Weights of a small GPT-style language model, trained from scratch on English Wikipedia: width 160, ALiBi.
Each number is 200 + 40 x the weight over its row's rms, rounded and kept within 0 to 999. Layers, rows and columns count from 0. The size before them is the row's rms in percent of the matrix's.

# layer 3 MLP up, 640x160, rms 0.2, rows 224-295, columns 0-31
114,182,174,149,173,208,309,166,179,175,198,167,143,237,210,203,150,209,201,176,129,201,215,166,156,204,166,204,232,169,141,186,194
089,229,224,230,197,131,174,161,189,262,99,185,192,175,139,211,208,188,147,191,221,265,234,155,247,205,222,184,158,179,177,198,203
113,267,250,249,172,211,192,161,218,137,208,147,159,212,129,203,154,183,158,190,209,214,280,215,240,217,270,195,210,253,144,201,199
109,195,186,198,134,169,177,153,295,262,238,254,217,210,238,271,222,178,244,171,220,126,180,177,227,190,155,239,184,218,176,212,177
107,193,223,197,254,260,143,172,202,196,141,242,237,229,214,213,238,228,156,239,191,134,149,170,165,115,184,255,136,302,224,284,163
086,215,263,140,244,302,240,198,216,213,169,258,216,186,146,228,153,268,133,132,195,191,186,192,183,206,234,222,191,209,180,162,131
096,154,116,184,205,183,88,214,194,231,155,179,183,176,233,234,197,223,114,190,222,158,183,172,213,181,189,113,238,130,271,209,268
107,203,276,246,100,232,262,220,154,236,158,187,228,283,134,214,188,236,222,151,190,172,217,191,235,219,240,206,223,209,201,204,194
109,196,152,155,185,198,104,216,187,183,166,236,221,206,277,200,286,249,194,236,255,257,230,147,235,213,220,172,163,184,255,192,214
108,175,222,273,142,266,177,210,274,151,156,240,148,179,231,165,230,180,188,213,160,216,195,266,284,188,170,198,116,196,177,228,179
111,188,242,180,240,267,229,231,247,254,246,171,240,181,169,153,136,157,240,241,146,228,146,194,160,134,157,263,192,271,275,211,189
100,208,172,187,253,135,202,170,212,298,258,180,214,215,162,256,176,230,191,203,193,165,166,162,273,253,159,231,136,256,217,215,205
111,181,144,185,194,231,209,258,203,180,162,273,213,197,285,194,224,285,195,267,197,158,146,216,85,177,242,224,261,141,167,184,161
091,239,252,199,231,172,194,217,178,214,222,182,164,227,265,220,206,206,186,208,214,239,252,281,268,137,241,210,202,258,218,195,183
088,230,186,242,196,157,170,195,158,252,195,231,200,176,221,122,292,196,195,228,132,225,243,195,257,234,237,167,176,212,223,171,225
113,205,211,201,223,213,153,263,196,199,164,146,152,209,167,225,152,284,199,199,161,256,193,222,206,197,243,192,186,155,156,179,155
095,170,160,232,176,222,167,211,207,233,147,207,126,235,247,160,136,178,193,163,174,164,185,241,200,243,202,251,141,163,194,133,125
106,212,177,224,248,247,286,208,176,162,252,204,236,85,211,223,219,213,182,120,240,215,241,207,143,175,227,253,311,216,274,203,186
092,228,241,215,217,250,184,190,161,187,140,230,165,186,243,194,240,227,243,219,212,188,293,269,229,250,198,240,188,245,176,203,224
097,185,160,145,233,129,197,186,193,199,160,200,144,216,213,187,235,193,130,212,193,106,141,240,137,186,185,264,300,233,189,107,258
100,250,176,203,234,217,210,214,197,116,207,119,230,200,224,116,211,147,150,196,190,191,145,261,141,259,224,224,236,178,171,140,241
099,227,219,198,198,220,172,207,188,120,195,221,214,206,233,183,252,170,206,171,227,192,199,175,194,204,234,187,210,244,197,210,246
096,269,202,238,224,236,250,163,168,289,197,102,152,320,128,213,221,237,307,171,210,240,264,166,212,205,222,203,283,228,247,200,200
100,276,234,134,222,274,143,217,144,195,226,245,219,204,188,191,212,198,171,131,183,153,233,237,169,158,270,259,259,149,245,238,225
103,155,144,151,153,191,215,240,197,237,253,203,205,165,166,200,227,174,209,219,148,220,206,329,213,182,210,242,156,172,269,144,212
100,221,206,220,174,172,178,124,175,195,189,175,131,187,120,163,233,238,198,185,174,304,188,209,185,154,181,236,267,199,150,207,151
094,243,200,188,241,223,170,211,249,248,145,159,205,174,154,245,273,245,202,209,197,225,132,196,185,194,142,227,188,84,167,154,271
097,219,260,256,188,231,207,189,205,204,200,168,267,247,222,239,160,223,188,206,196,127,161,230,99,230,182,188,185,183,173,249,184
099,218,246,118,127,158,150,172,189,204,121,194,232,197,259,167,213,189,201,178,198,256,176,190,152,264,223,246,151,252,188,182,187
108,150,203,161,176,259,173,249,209,179,264,182,216,203,176,232,250,175,202,213,199,112,289,203,167,267,130,128,179,195,199,218,222
089,183,224,175,253,253,176,190,256,114,205,214,191,167,164,195,151,191,194,147,244,182,203,228,227,97,199,196,180,192,172,221,227
109,224,176,171,136,269,225,195,220,209,153,184,131,246,257,222,231,188,182,193,247,183,96,161,182,183,194,226,209,216,191,210,231
094,253,231,190,148,138,211,155,164,190,148,236,249,153,216,188,161,209,203,165,244,196,182,171,136,234,219,190,206,264,208,146,170
100,248,226,172,203,161,181,236,209,165,183,173,167,224,184,215,134,230,213,230,116,221,186,185,164,235,254,215,158,191,208,194,178
099,181,192,174,165,240,254,165,278,223,157,218,224,158,230,273,161,211,211,187,237,234,220,214,231,133,127,184,169,226,191,195,227
091,217,210,246,200,229,199,249,194,210,250,267,178,194,165,212,289,161,172,121,139,109,131,173,227,202,161,124,304,154,235,187,209
100,154,223,268,183,240,274,192,161,241,122,216,267,226,245,183,267,186,148,237,187,223,198,258,191,162,186,230,238,174,183,234,148
100,249,137,151,207,185,169,163,188,206,234,309,199,204,195,183,221,215,261,162,157,157,197,187,253,193,195,184,170,233,272,158,301
109,169,214,194,164,251,215,148,194,251,228,219,204,165,302,202,209,143,250,183,191,159,212,205,117,191,213,169,211,229,169,197,159
113,220,228,166,225,189,231,134,236,216,141,211,146,193,269,199,179,236,221,192,196,111,136,196,282,222,253,227,187,226,111,166,162
104,274,200,187,263,202,173,242,190,296,181,148,209,203,177,243,213,213,206,229,142,243,208,155,169,221,201,120,187,219,174,201,153
096,146,189,168,239,211,189,202,183,184,178,174,212,224,208,206,245,216,265,149,238,207,258,137,242,203,196,207,279,196,202,180,149
100,198,134,228,193,142,240,199,329,122,257,266,182,94,229,173,197,213,187,200,226,161,215,250,166,137,180,228,212,174,211,172,169
101,279,222,175,215,219,170,187,142,205,252,189,293,251,225,127,203,246,176,140,143,314,102,121,202,217,214,186,180,236,206,204,179
100,244,169,277,252,208,162,250,218,145,276,194,130,246,144,146,198,239,157,216,147,220,213,148,275,179,152,211,188,143,138,203,174
089,169,209,205,193,176,178,193,166,149,268,161,214,187,232,234,208,232,131,190,167,214,208,206,249,233,132,214,153,155,264,260,175
098,236,173,170,227,222,256,266,160,156,226,230,202,203,171,303,254,171,214,207,119,228,219,248,123,182,253,199,182,209,232,219,197
096,217,151,214,252,211,280,183,213,201,250,218,240,154,219,283,239,188,193,186,198,223,197,242,229,224,193,176,263,153,186,201,223
093,205,194,180,181,165,152,266,229,198,240,178,168,189,192,236,227,235,195,220,218,213,197,226,166,220,193,201,229,229,160,271,213
107,195,123,182,214,245,216,189,212,266,226,272,228,218,191,220,164,197,184,233,169,185,227,202,162,186,219,199,169,195,202,214,196
094,229,250,290,199,268,176,186,200,165,214,231,192,88,260,179,202,179,255,270,175,150,185,163,262,150,163,149,222,209,229,161,194
094,183,267,135,214,227,151,187,284,289,244,176,194,156,222,217,123,205,179,150,286,223,209,242,204,171,189,254,189,205,180,176,198
093,310,192,208,169,230,182,126,213,154,210,186,163,282,238,290,280,206,168,76,238,144,271,101,232,190,218,174,196,211,174,156,161
106,220,224,212,123,169,230,212,202,241,160,217,217,213,209,191,241,193,140,229,186,224,250,201,228,140,184,162,221,259,204,211,169
089,223,119,191,218,199,291,148,179,224,140,153,254,142,250,176,289,177,155,275,213,175,201,186,203,235,229,211,156,192,206,165,243
091,184,213,146,153,202,122,150,227,161,225,234,233,244,211,150,171,145,240,231,268,218,206,204,190,200,253,168,203,206,171,182,217
110,175,161,192,287,143,214,218,176,212,200,219,247,209,223,206,214,140,136,161,219,107,276,228,225,155,213,142,173,117,193,215,222
103,231,187,192,204,138,184,149,200,260,241,167,146,146,210,175,235,170,220,223,176,223,174,291,261,238,216,216,234,166,241,199,179
096,189,231,286,186,238,155,165,150,173,282,253,172,267,146,242,185,167,217,166,199,169,242,242,211,147,226,210,236,192,239,228,203
085,236,263,238,224,217,135,293,189,193,188,156,165,136,261,215,190,154,203,162,193,100,122,217,228,179,205,202,213,181,223,189,191
089,148,188,134,196,245,215,222,184,191,179,177,125,135,149,212,210,210,150,211,122,231,112,254,188,178,225,281,199,190,212,101,242
087,147,316,209,179,264,239,180,148,196,198,196,180,245,172,127,220,172,186,192,201,195,202,209,246,170,257,175,216,148,219,221,178
095,170,190,180,176,203,196,271,157,191,171,228,144,183,220,147,217,236,323,142,142,235,164,188,219,181,232,221,131,199,211,179,212
096,154,163,182,223,190,217,188,221,252,155,178,265,241,150,183,135,199,280,258,158,197,197,215,211,219,263,212,203,177,171,211,265
113,162,212,162,236,179,185,166,271,201,250,178,186,228,204,165,235,239,224,172,199,216,202,191,239,204,226,249,186,181,144,315,174
096,216,175,192,166,221,305,203,229,189,180,183,165,187,209,216,103,228,195,156,254,169,132,243,194,231,244,281,205,165,223,266,170
092,268,230,175,168,244,185,208,182,192,252,245,213,270,140,205,233,186,159,154,172,223,221,160,164,198,185,151,179,191,216,211,209
110,272,204,208,290,158,202,235,203,180,229,196,212,177,204,197,179,182,226,143,188,240,177,264,167,188,171,225,174,175,184,165,158
100,234,185,145,166,207,212,219,217,162,220,186,261,158,142,198,200,209,236,185,181,184,159,339,172,190,216,207,168,177,213,183,212
093,240,188,144,218,267,224,168,228,218,235,195,159,260,142,252,144,251,211,253,272,196,217,222,130,238,173,178,179,149,215,177,271
091,172,228,204,198,145,120,250,236,245,207,211,221,168,218,179,213,231,145,202,243,123,199,205,181,250,240,210,244,251,153,254,214
097,231,268,192,187,213,124,193,176,198,178,151,205,203,188,169,266,159,230,212,198,173,206,224,194,142,202,192,236,215,171,232,209
# layer 3 MLP down (transposed), 640x160, rms 0.0981, rows 224-294, columns 0-31
103,220,247,235,303,148,213,131,218,128,195,229,175,178,218,285,140,154,186,181,249,206,247,238,166,152,191,143,238,256,175,247,199
091,231,276,171,175,241,207,230,156,99,151,154,238,182,212,160,151,160,214,222,273,182,218,195,237,145,137,155,219,193,126,150,173
110,196,211,204,99,145,209,185,206,164,228,315,266,246,206,171,160,174,100,179,264,226,161,241,174,213,226,193,121,165,204,194,239
100,235,191,175,250,262,243,194,243,175,148,189,251,192,280,212,178,195,214,203,222,236,180,207,126,217,139,144,244,155,170,192,217
104,231,187,249,262,171,231,225,122,212,213,156,220,246,219,175,236,165,223,202,185,132,179,172,231,181,223,261,150,152,190,206,263
089,228,216,238,209,267,226,166,231,132,224,260,220,204,255,239,184,159,233,230,235,164,131,245,184,263,205,150,216,224,286,193,160
097,194,211,243,205,178,182,212,167,182,141,190,187,295,177,157,243,119,317,198,222,176,232,204,215,187,185,227,231,188,209,272,113
098,149,178,188,238,226,168,214,237,190,167,185,136,213,137,217,193,214,64,250,124,249,194,193,208,200,214,220,226,202,193,119,172
107,163,221,229,163,257,242,162,189,220,232,158,111,276,194,224,181,212,262,237,173,124,204,237,180,213,178,227,213,189,140,200,177
111,165,151,201,259,155,149,178,203,206,149,244,212,207,174,236,193,161,260,258,154,224,209,173,160,214,225,134,274,218,218,157,221
118,168,224,222,268,219,193,178,168,133,137,195,188,242,263,179,176,223,203,309,222,166,240,204,213,149,123,239,222,202,169,202,144
109,204,294,249,178,136,200,201,184,157,267,224,225,230,230,184,239,256,175,175,167,215,141,203,158,188,168,196,134,140,180,143,254
100,165,209,235,262,215,213,150,236,214,139,196,146,185,275,219,166,167,215,166,186,189,229,175,137,208,211,157,135,177,174,281,225
093,197,123,188,211,218,230,126,203,191,211,189,149,229,288,245,130,195,251,255,228,173,101,141,187,270,199,225,199,297,272,282,229
089,261,156,184,262,211,204,145,126,170,216,171,223,177,236,260,235,212,230,177,182,172,137,255,191,186,182,221,221,259,212,152,166
110,219,232,202,109,192,207,186,195,179,182,232,126,142,208,270,146,224,209,201,242,202,148,220,196,237,287,93,246,213,238,208,161
089,175,132,117,230,212,176,201,236,263,201,179,134,277,190,139,112,185,289,148,159,160,278,255,174,173,190,150,213,175,241,236,204
103,235,181,211,162,189,113,188,199,153,263,220,183,194,175,184,191,238,187,155,243,137,166,257,162,171,160,231,210,121,317,251,230
090,199,132,201,181,260,247,249,229,108,194,231,164,216,229,291,150,203,192,199,194,147,122,233,252,187,194,213,205,176,232,181,201
097,128,211,229,252,203,134,161,224,268,210,239,224,213,160,146,104,170,223,124,204,161,148,199,213,226,113,139,193,188,229,211,167
096,181,204,215,285,191,172,187,159,167,172,170,157,260,164,181,240,126,186,172,216,182,204,218,193,170,210,208,162,144,182,235,172
103,148,106,225,115,227,139,216,208,221,200,239,238,144,249,183,216,150,178,178,219,180,181,197,207,280,246,149,281,132,224,215,216
099,245,179,194,214,170,165,166,274,320,203,254,270,213,186,189,248,225,209,218,56,224,178,220,234,206,152,176,256,220,235,211,191
098,236,254,183,230,246,137,201,249,196,176,239,200,282,278,242,222,140,286,227,213,205,210,236,167,273,247,156,138,258,119,226,79
099,124,184,232,204,137,251,121,195,155,148,204,225,137,225,103,186,188,144,235,213,203,169,210,160,228,209,202,183,225,236,180,205
099,174,185,240,186,185,141,217,223,170,247,210,277,191,159,158,207,170,204,187,251,104,227,208,204,195,186,222,171,158,211,198,190
097,129,224,123,249,194,195,220,160,151,169,164,183,210,200,196,227,250,171,195,187,222,261,240,203,231,182,210,228,188,188,166,308
103,199,213,234,163,201,143,237,224,235,238,208,185,246,208,116,266,174,261,162,151,126,248,278,285,232,210,252,213,197,202,143,167
097,141,198,252,134,151,205,191,139,211,218,174,204,247,193,114,226,107,210,238,197,255,192,217,215,251,162,220,188,153,217,162,203
114,177,189,237,216,260,163,216,235,211,176,243,209,195,225,150,157,184,144,258,152,216,180,215,164,203,192,158,143,232,292,270,174
090,184,265,237,268,270,177,243,208,233,143,223,262,245,238,216,252,202,256,238,270,213,207,282,178,251,90,134,211,203,62,219,207
105,206,211,174,180,174,131,120,245,155,192,141,221,175,230,183,196,196,147,171,216,158,207,229,244,166,258,181,189,121,201,197,189
097,284,193,162,147,157,244,192,220,187,184,212,204,186,202,176,141,215,173,205,240,223,196,180,201,159,235,210,185,226,255,210,191
100,138,143,167,171,212,227,238,241,277,164,206,265,163,206,263,242,195,222,211,210,174,232,172,105,278,195,164,180,204,207,198,245
100,181,196,226,257,236,196,256,192,192,185,185,205,250,231,223,267,140,121,245,244,176,158,190,163,108,218,102,233,253,166,203,186
097,180,204,187,189,126,140,239,218,168,186,150,199,200,215,126,248,172,224,123,206,237,171,175,261,185,202,195,130,192,152,199,250
111,165,237,170,258,163,151,159,268,232,181,205,222,227,232,224,189,228,257,193,302,150,195,150,241,201,131,186,226,165,174,173,142
093,163,154,210,224,170,178,191,259,225,178,225,227,177,220,156,193,162,146,167,155,149,164,187,168,213,237,256,185,188,163,311,205
108,152,156,211,174,205,171,191,230,203,156,238,185,131,183,153,248,215,216,151,187,232,268,230,212,186,225,156,116,245,246,229,157
106,180,220,221,228,150,254,227,194,170,124,182,202,183,234,213,126,175,195,199,179,132,277,215,237,240,254,185,172,267,196,241,173
107,228,209,261,234,237,229,201,199,222,160,191,192,223,115,219,185,234,204,198,245,154,205,174,222,195,145,198,204,227,204,212,270
104,236,202,162,149,215,223,156,215,229,211,140,175,192,203,155,154,199,186,260,146,195,217,185,192,191,205,137,226,213,166,196,156
106,152,257,270,180,189,214,250,153,242,143,230,103,251,245,261,193,211,155,147,219,160,219,182,161,194,210,222,158,189,205,203,238
101,99,89,211,172,174,163,219,138,186,269,181,198,191,255,200,168,221,232,149,222,201,196,249,210,233,212,202,129,228,274,188,173
101,221,163,224,199,171,229,212,182,174,214,214,173,241,186,231,125,303,146,194,251,112,139,277,141,185,185,207,217,152,210,234,279
098,253,204,197,179,220,131,200,170,171,209,212,181,249,175,170,216,172,209,221,222,275,214,204,182,226,219,193,237,202,170,291,204
097,138,163,129,169,157,181,254,236,246,180,200,200,221,136,218,163,154,154,236,178,186,191,160,181,169,242,178,267,209,205,133,213
096,270,155,174,213,174,208,213,220,189,227,225,176,184,222,159,228,280,301,211,172,209,190,227,189,229,135,220,180,235,258,210,247
096,184,220,199,251,219,239,203,194,246,241,211,280,122,195,187,173,174,220,190,228,151,211,260,196,191,179,196,123,217,200,154,240
104,217,224,235,162,192,203,197,159,244,237,172,195,216,99,180,123,209,195,223,151,183,266,148,188,164,222,231,257,166,173,205,280
101,139,210,232,168,198,223,179,261,196,287,234,190,176,216,149,294,220,200,235,163,183,240,220,153,242,217,172,173,210,115,230,262
097,187,203,156,207,229,158,246,263,141,192,249,214,193,237,257,182,169,169,208,128,156,232,244,237,132,217,183,234,220,182,237,154
098,239,179,230,116,169,98,220,188,223,153,172,228,223,207,136,249,281,158,201,214,210,143,236,136,208,179,183,273,181,212,204,213
108,117,338,235,263,283,207,221,229,122,211,220,188,167,196,229,164,221,242,158,208,138,189,215,199,183,249,219,167,272,224,189,183
095,172,212,216,234,298,180,170,171,146,130,211,255,291,243,90,131,169,179,148,227,177,157,223,240,175,196,232,197,209,259,183,145
095,154,191,153,224,162,267,203,244,295,176,196,154,168,237,245,157,221,226,239,195,163,202,207,221,231,218,217,220,233,274,181,179
105,160,192,212,112,197,164,169,193,171,150,119,252,140,212,222,172,196,224,178,199,219,243,226,179,172,153,241,258,183,178,233,227
104,163,216,218,293,225,165,231,288,108,178,266,204,173,217,152,186,292,170,221,239,221,162,131,158,188,214,269,151,172,242,203,173
099,122,164,176,190,222,198,213,215,210,201,221,161,239,216,174,218,210,167,142,200,179,119,214,209,130,210,176,201,170,199,215,275
093,221,166,254,242,242,160,186,201,199,165,194,242,196,224,215,277,250,211,121,274,230,199,200,246,229,202,174,210,183,115,238,165
100,194,162,284,151,224,138,138,257,175,243,254,181,171,178,179,255,202,173,195,211,213,249,142,179,140,151,215,177,166,209,276,207
095,295,194,250,165,195,227,163,210,212,204,258,243,161,180,162,131,166,183,213,232,195,187,211,251,241,242,205,169,240,221,208,217
100,155,188,206,235,216,210,149,176,144,157,110,209,279,247,258,195,259,214,252,170,222,205,215,134,159,226,220,246,244,158,103,202
101,190,218,251,182,249,192,180,273,137,173,295,181,253,154,212,204,170,199,288,184,193,246,200,201,171,215,168,221,182,226,220,203
108,215,287,159,232,176,183,250,175,209,221,240,260,237,106,269,200,213,178,200,208,206,241,209,204,142,200,205,113,241,264,175,306
103,264,177,263,217,256,191,199,231,247,168,177,260,270,228,177,179,171,258,164,220,237,214,141,196,160,210,203,199,204,236,207,195
093,183,177,168,221,170,196,189,237,213,96,177,235,144,200,159,180,128,201,200,118,169,239,288,230,218,213,171,181,140,181,201,274
104,163,278,157,188,162,282,207,117,177,200,195,198,132,203,200,252,209,202,248,216,178,141,308,153,183,187,235,187,149,142,160,235
106,270,141,98,155,228,149,130,158,221,230,252,176,263,223,186,236,251,229,193,222,212,94,174,236,190,199,228,184,174,242,186,146
100,184,157,212,225,175,156,226,249,232,232,196,213,186,234,130,210,214,223,204,246,214,168,155,198,192,221,234,178,168,208,243,139
095,204,145,162,254,191,172,198,162,174,226,168,157,281,267,151,165,210,231,189,174,227,228,195,242,189,226,185,141,189,172,165,156
# layer 3 MLP gate, 640x160, rms 0.191, rows 225-295, columns 0-31
096,235,274,234,172,163,188,118,230,219,156,126,220,191,157,212,188,190,169,224,244,249,230,176,215,236,218,181,130,107,188,178,171
107,261,186,199,244,249,171,221,150,198,226,218,259,275,212,205,171,165,201,245,227,134,240,133,170,237,231,207,244,170,261,108,257
105,199,174,235,202,208,230,227,220,156,196,157,142,203,241,207,269,206,180,212,268,223,196,118,248,163,190,275,217,210,237,246,208
106,251,194,238,96,153,199,181,206,253,249,150,229,152,205,142,200,199,204,175,220,147,226,246,228,250,211,208,132,129,192,182,206
092,178,175,242,186,109,110,216,209,203,221,199,163,200,212,142,227,179,250,257,167,219,203,219,217,208,218,213,203,204,243,246,234
101,179,176,211,151,171,206,178,211,256,257,112,203,186,176,199,203,242,187,200,206,162,128,230,209,234,192,145,247,201,178,220,241
093,210,126,242,185,208,198,233,231,248,198,242,213,234,114,196,168,153,149,268,158,182,212,250,118,202,257,185,178,161,150,158,243
113,184,182,179,169,163,223,232,161,207,140,241,212,260,232,204,293,285,286,239,227,118,217,254,238,125,239,132,182,187,202,201,233
112,212,100,218,206,158,117,150,203,300,217,253,216,235,207,192,168,180,248,203,233,195,174,203,215,267,193,190,268,219,131,225,225
097,119,183,189,230,266,159,231,251,212,171,112,285,191,222,177,167,159,250,192,200,240,176,220,252,109,156,204,248,179,239,247,82
106,167,194,295,159,273,234,151,185,142,248,215,244,180,262,215,174,175,185,193,109,197,227,210,205,239,183,198,312,255,163,187,199
108,227,242,105,218,172,184,228,189,166,193,192,186,229,169,139,231,155,212,60,160,186,141,249,222,247,199,134,163,215,225,238,208
103,239,195,233,177,222,213,214,240,193,206,217,208,159,205,198,168,184,189,201,215,145,149,145,191,240,172,187,239,177,220,224,204
097,236,215,221,175,182,222,191,174,71,222,274,169,339,192,180,177,81,235,163,223,144,237,177,196,243,181,196,176,197,164,175,117
109,194,116,153,162,208,232,239,252,166,199,172,134,202,193,209,171,173,184,213,288,175,168,171,251,175,225,206,261,224,150,191,210
095,188,183,239,142,244,172,212,252,175,180,215,170,234,286,243,176,184,246,198,219,180,207,203,224,231,140,105,76,182,171,160,256
096,197,221,170,221,115,186,230,113,216,221,248,146,188,154,160,199,242,238,198,204,148,263,172,184,204,299,247,285,250,179,197,112
093,142,185,183,186,229,239,188,155,140,183,113,142,257,290,176,152,152,165,211,136,217,131,169,184,208,169,171,194,163,212,198,164
102,255,144,156,181,200,263,253,167,290,124,205,165,157,223,209,207,192,201,221,190,141,267,224,235,187,203,182,244,210,137,133,195
101,102,221,167,237,221,227,140,226,219,170,250,267,203,196,278,194,201,237,158,217,183,232,124,213,219,217,141,180,188,156,216,178
099,225,227,167,247,222,156,197,219,178,183,181,150,183,262,225,158,172,123,178,215,215,244,227,210,218,228,227,221,217,181,211,238
101,199,234,144,88,194,265,238,164,204,245,227,235,157,215,222,210,196,200,170,149,144,207,169,152,237,178,184,197,212,202,225,139
101,147,179,189,184,139,211,271,278,289,165,224,271,236,275,201,247,224,265,130,201,234,233,243,203,189,193,117,186,209,207,289,190
099,182,226,150,194,203,254,242,271,230,250,209,258,218,179,177,198,192,238,168,155,170,199,171,184,180,218,199,171,116,135,192,193
096,178,277,183,171,206,194,164,202,177,230,203,251,262,171,176,280,178,198,233,209,234,209,221,309,197,181,258,163,198,159,174,112
098,276,207,224,251,184,205,255,177,215,205,168,205,231,237,254,214,257,204,154,214,199,192,152,150,239,131,185,127,203,212,207,260
104,191,186,132,199,229,154,204,248,234,164,230,134,210,227,226,157,235,195,127,193,216,231,254,292,212,207,214,206,188,191,154,145
094,208,245,263,249,147,168,228,268,233,188,282,216,216,180,190,211,181,201,220,210,166,151,136,185,308,161,195,195,168,132,191,141
102,168,157,149,195,139,232,176,158,149,178,121,200,179,178,184,231,198,258,121,204,216,232,220,121,167,268,232,264,258,173,207,202
087,163,176,283,215,202,234,253,167,195,232,205,179,213,162,139,203,185,196,191,258,248,181,200,181,160,177,146,195,201,154,208,113
109,150,262,227,180,163,219,213,267,189,259,188,201,208,224,187,199,235,239,210,214,188,176,244,207,212,210,168,89,185,223,215,206
100,221,234,207,231,209,212,172,219,163,243,266,188,268,197,225,190,199,212,236,245,213,289,144,178,230,197,228,158,242,217,197,155
105,232,257,184,194,136,182,182,221,207,243,190,215,235,246,123,128,194,176,233,159,221,154,170,123,215,166,233,183,122,245,158,100
094,262,242,217,131,233,146,197,286,129,197,223,127,105,224,261,205,162,174,172,169,288,197,197,203,258,217,193,236,160,252,272,104
096,159,194,113,219,235,213,239,209,170,242,224,246,192,208,183,229,158,98,258,226,284,202,239,141,231,209,247,178,204,213,217,146
116,149,201,298,143,210,216,206,213,228,115,217,241,181,275,159,270,209,201,262,261,228,207,217,199,221,183,135,198,156,255,191,177
106,187,242,217,186,234,230,269,165,170,162,169,131,204,148,240,146,145,225,186,276,236,160,215,136,174,196,185,280,197,94,216,224
112,233,223,221,196,203,172,229,158,202,231,120,129,207,164,170,174,260,175,259,179,173,220,144,186,149,177,270,259,199,226,202,201
105,181,212,108,223,208,218,275,288,137,267,204,192,195,136,215,273,198,118,159,237,294,164,174,146,194,179,212,181,235,223,135,172
100,169,270,183,288,178,186,252,221,211,179,187,220,177,214,155,292,165,163,253,159,224,192,208,203,185,228,161,256,187,204,240,199
100,205,220,161,209,283,179,221,248,173,214,146,214,190,183,96,194,302,295,143,232,210,246,184,191,215,216,189,266,191,208,266,194
107,208,258,156,269,229,222,203,215,162,153,218,152,142,218,185,267,175,220,194,228,264,234,131,127,180,164,320,226,193,248,204,191
099,198,130,183,240,172,160,179,182,234,195,160,214,220,206,269,241,185,279,212,128,232,208,127,234,242,225,171,231,173,226,240,227
099,211,206,180,172,188,223,278,244,160,244,196,215,249,280,211,207,205,152,261,217,235,188,177,196,217,215,170,227,131,246,269,142
087,167,203,203,193,173,243,230,196,223,156,222,209,199,158,283,195,213,239,218,235,161,179,218,163,203,182,177,188,213,198,224,162
096,202,219,195,176,238,200,91,221,222,200,152,166,189,241,209,188,260,178,196,181,247,188,133,190,205,165,162,219,251,218,141,213
096,203,252,142,261,139,228,197,173,227,218,180,211,217,258,218,276,221,188,196,207,264,273,264,266,222,276,154,208,220,176,214,159
090,166,129,201,218,193,218,223,124,178,229,168,129,188,198,177,126,192,217,136,193,198,137,201,202,203,238,158,289,181,158,211,112
103,222,88,205,202,128,211,150,195,220,267,169,208,248,176,245,158,169,190,182,161,159,143,227,183,207,211,205,143,216,219,291,155
093,205,231,161,232,137,231,177,252,216,231,199,276,220,126,214,192,178,182,100,200,203,155,230,208,194,203,284,135,163,247,285,213
097,206,170,161,161,155,256,192,187,243,196,191,162,247,167,258,256,204,195,134,216,230,179,128,242,178,207,162,136,231,147,220,244
098,169,188,115,172,180,176,200,174,238,140,264,202,221,205,146,210,247,146,249,206,145,223,291,170,286,108,200,217,218,192,181,297
103,195,162,261,173,204,254,220,222,233,282,264,201,232,140,182,168,110,178,185,161,160,314,162,170,214,186,194,187,261,183,226,205
095,245,140,260,202,132,235,166,124,110,141,211,184,258,293,136,230,250,153,158,206,188,236,188,203,165,170,197,161,177,186,122,243
092,209,210,238,243,123,168,178,278,151,238,177,225,209,228,199,254,53,219,212,236,250,242,183,162,235,154,120,184,190,141,203,203
100,216,226,169,206,173,224,276,216,269,232,158,233,242,210,236,208,149,188,183,182,161,197,253,213,173,150,117,126,218,139,211,222
101,186,184,203,187,184,220,199,173,243,263,246,174,260,202,239,206,198,239,258,195,169,203,207,191,192,180,95,257,228,134,206,161
097,180,141,161,304,138,229,220,245,194,145,165,238,133,180,155,248,222,200,227,213,229,228,164,223,216,182,221,112,239,205,202,180
095,165,224,99,199,207,211,152,224,266,155,204,201,254,162,175,211,211,227,237,158,288,287,183,183,225,188,217,208,240,165,217,140
090,231,254,185,178,162,230,186,266,159,148,213,270,168,200,210,211,152,191,193,233,277,214,241,166,218,269,214,133,221,208,181,149
087,200,117,198,184,198,132,217,170,141,178,248,202,244,211,199,221,229,142,272,167,138,187,149,169,204,211,201,142,286,165,138,228
099,198,112,208,204,232,196,240,263,189,166,174,179,167,171,192,168,181,201,141,146,207,206,94,222,218,177,138,238,156,135,254,219
100,214,227,168,201,177,207,256,252,159,161,213,226,221,245,221,318,220,252,198,189,217,204,224,205,212,174,191,200,212,296,235,148
102,243,168,82,236,139,180,102,251,178,188,278,133,145,192,225,258,220,170,199,174,266,155,299,175,164,234,175,218,243,198,221,238
100,227,178,201,208,134,214,255,231,214,261,199,200,242,228,246,240,256,197,156,232,176,197,247,191,143,187,270,195,153,210,210,214
097,250,142,194,217,171,191,174,176,187,181,211,221,208,213,205,181,149,193,185,170,205,148,152,156,192,194,203,219,186,191,198,217
101,211,255,161,156,196,157,148,198,191,200,171,248,149,224,156,132,162,168,152,167,208,217,283,201,201,178,197,173,180,134,240,198
097,207,227,200,167,126,181,218,199,152,241,194,248,117,139,149,234,168,201,227,249,194,155,159,246,141,243,154,88,251,219,232,163
100,309,181,111,185,237,191,182,191,184,184,196,135,222,165,284,183,264,210,228,277,164,237,190,128,198,167,148,199,231,169,224,254
089,196,192,172,210,203,190,235,154,244,228,177,188,246,227,185,157,184,243,204,129,233,227,109,258,204,213,60,155,159,135,190,199
098,195,170,207,210,202,196,152,205,209,224,169,185,211,126,314,260,221,204,256,247,197,204,197,231,201,217,173,229,268,203,209,241